Each number is 500 + 40 x the weight over its row's rms, rounded and kept within 0 to 999. Layers, rows and columns count from 0. Numbers have three digits each. The size before them is the row's rms in percent of the matrix's.

# down: layer 3 MLP down (transposed), 896x224, rms 0.101, rows 829-851, columns 56-111
# up: layer 3 MLP up, 896x224, rms 0.11, rows 830-851, columns 56-111
down829 086:475448441542478534508477478551474505473510532498574477497505478465637487493428480497511441481479483731525521441522522562555473547541502482475515464454491540464433522523
up830 115:429530524491539549503463571454486408503488524538524567519444498529510491476482461417468477553564447480479527474497521425497550450479556548583549479506472433558466480513
down830 112:504524435464495480480535517484541554499557533520505487501519519521450485470494500519522482464518525479478478543465490516498493475467430458421514545510485439561526470413
up831 094:458450486481459467599417572533518496544473594477491514499441530450520496583516472505522486533507535499475430494529538538534469438513519521543516460570521557500483474535
down831 093:479502514476542448578491466500488503502577421530485507488554465538512417431545456451482506495540519553539526554505540438560558503523531566553481533509514495562521520437
up832 096:539559507517580545495519520524463530418484504490501507505505514531484483381493383490474432465471460422538556534507540486444508502504515423490448439522516498485466571440
down832 100:511547490491528517523532529568494509470570471455534481511510563510449484583494544488551506521516517491455549483525474564502509555521525561499546522552504552444445400421
up833 087:435579503477559497558523508493576519511517491603480570489527444487450495486430472528519441577543467492520556457458509508549565489556469514560544507506490457542448532476
down833 091:498554530569499492501522430493520538427438486504529480482534546480490524460575538456492560498488606587537511535525510537489501490499474499563440475421475514514565517539
up834 105:569545521491512508507480537528538488537468555437479455548471493472491503548507470598518534508470468464453479436390514523490515457510498414443497488529482452530421517468
down834 110:446563460470566438505525474517499536510555509503424511494504568514450429489505547431480510513465494457559464478518533572591525473451557540561492434549470523502492458475
up835 098:482554448487444585533447508552540487540480603459446504502430539480499455490420469519491427494506507506491503454465486456470565454515508527459499540527458503520523479539
down835 100:443569453491536485481500492557530491470543540444537503452603534570521477467510501474470528546419509540528481441489454526464550473476450504475571468519499488504400497502
up836 097:450480570504517504489445508519565462425474507491560474496474506562509506529527501506457499521501502468570547574456574496512569472528519593494464430518474606498466482481
down836 098:566506507481496502539439528569497411530501485547482465483520405442525533514561503560454470506505456655554547462514534590491495521501519557438508548534575511455538508466
up837 104:499480491487566520503569588504452484499511440538493494543548478498472460450514465495482524553486530430493507573500436444438470480534444515529411474586517480513551564538
down837 101:490469425499525516501481606561528478492496504483482484518560474453524470529537489486458488554470575657423536513480514539502501478500431533492483499513603464471451496479
up838 099:571484534551524442468508504515539497481444503482466493527519567534476455483485509463490502602495533476560502512529457447445482451524480471527541475538492492521544458597
down838 098:481463525495448486483517548523468589472444570529458534485480507544492533530462460482501520494527489523554507434465499428571478482518501558467500474481506500458450467581
up839 100:539541408499490570442501523539486424455531448504440517526528487477465415461507495495467460575508584471590446541452433537493484499490518452559486424530463476557556610466
down839 102:504470508510500539521539437485491499496492493517507476551460498482507400471502443524502479428513502577514533504471470503481517476592471491556417508539480499455552539450
up840 100:523520530510432530551533441506506493510496490441518516585476503555505517445465473518535477489519504459527479511456458491462479488495526529534451489471487509539550577511
down840 103:482519578504430521444530508431624475533471481521476467502515499450468466503494540425524528455467494485420505455504415466529465551511476493512633488512518591473526504482
up841 099:503523550501528506563520475460521548509541536542557502487456537453519529450431457518492452439525422506448561467526486490469551475508488528511484504518592427559452485470
down841 098:445537477439465505524532545427584534495449459457457491498532501482483470531509529503481471473429562568455508568520493522491514479493495472474512512467515506515515484440
up842 091:506460445502552532603507460498541482486475523523580518479488478470485493522474480509506456473514494515477561467469505522537559434481534581559498482535509496574450542410
down842 093:433488538530562466494478512470464514513427582478452491536452442482507569432535533494504459425433540584498582501471563494467482530490519460538470499522529495515531601448
up843 120:474522460526422544432511454484517475502474529582448483581470516529457504528477450521470464533543511503520525455482465466438534455547461459566556438553424410535545535526
down843 115:545538533436487532462568583503535514456523528467573521430525492543526503588533450507463539511466539486501377528547502537532469538466447556461522551506425497473535480501
up844 104:543545434455486483494533517506542496478481577545511564519413536472474528534503448542531474520545449436600496499540478447420477474557529515499466449574490466552518518533
down844 108:447521516522433487500497480456488487526507497555551437551548459545448483392594454470493579470542554517472460506492564488551478488524379555534417501499538526529542483522
up845 091:448481478519519552547555540516441441562494583491484569435507507532522474439504445387538461506477501489429553430458494467474526413509432474500565490609450560574523520505
down845 092:542513502457483448518526429589508550468474446540538491496478559448525554525388446488482532434547558527563526471448546418485505493524518533517541539517537434553533525528
up846 104:474470547472511558512538472533544564539518462432487467549459537504498452488518469451473480446455463466489468508492530491420468492473483510471532500476546486526440513484
down846 103:449497555518486537438552527437532577509557542555510522515546475485428493634553481480511484460451531465550535450444497530486507513476475553470558496570473516472426439540
up847 095:516541505496547465477499500501521508495499526360490504474471533551488516503516496470515494461503497513509502561478494485492500462513483481555412467467495601524571589464
down847 095:504462498559499529509517482462485461476459461542502504515506514497597535485551526552543502460581515601486500440501484489553509523483457524490451525444508465484540491488
up848 111:548477564428536536497483508611421543540500465483486548449517432465445470514479521571562567490495481494511521537431483432572537545541456539492470478547540477571453492440
down848 111:469514516490544547521487511442504466477494466483471468508502503548516482515540505437514493441451462486496482484495654498513502519515474463479552483509523527507469408521
up849 089:529486519525534479499498458479510446465542424561509453524511500485460405451525499526590479431499517454474506453524529473509516451550468479463508413463459495504467480583
down849 096:484520567518462564488504530512428514573518480437553471507582493526573528503531471500527524457469551531468496458572522465466524474446477500500527561551593486480606475468
up850 096:485484509525485494434510493519494527501579486431483498555489452549467524499464434552499596584500535469556436493397494478505462485512519481508438490554485492514538567522
down850 101:513527563495487485518484572472463516564522461520470489469516554610500508504476500477550572504489474466519516576512523397525552532507455540508557440522578503527502516482
up851 090:432550498487487510452461423536512496466520535563538494494597480529514479520513527452535510480596507492553622527506446470532544501481507571487526485431557447537560489499
down851 090:512538503542528510402491440459543453430533467470501501502383429504466544507430436540515555471506524482516499453515511447511480466545442525509467521514501437493517502473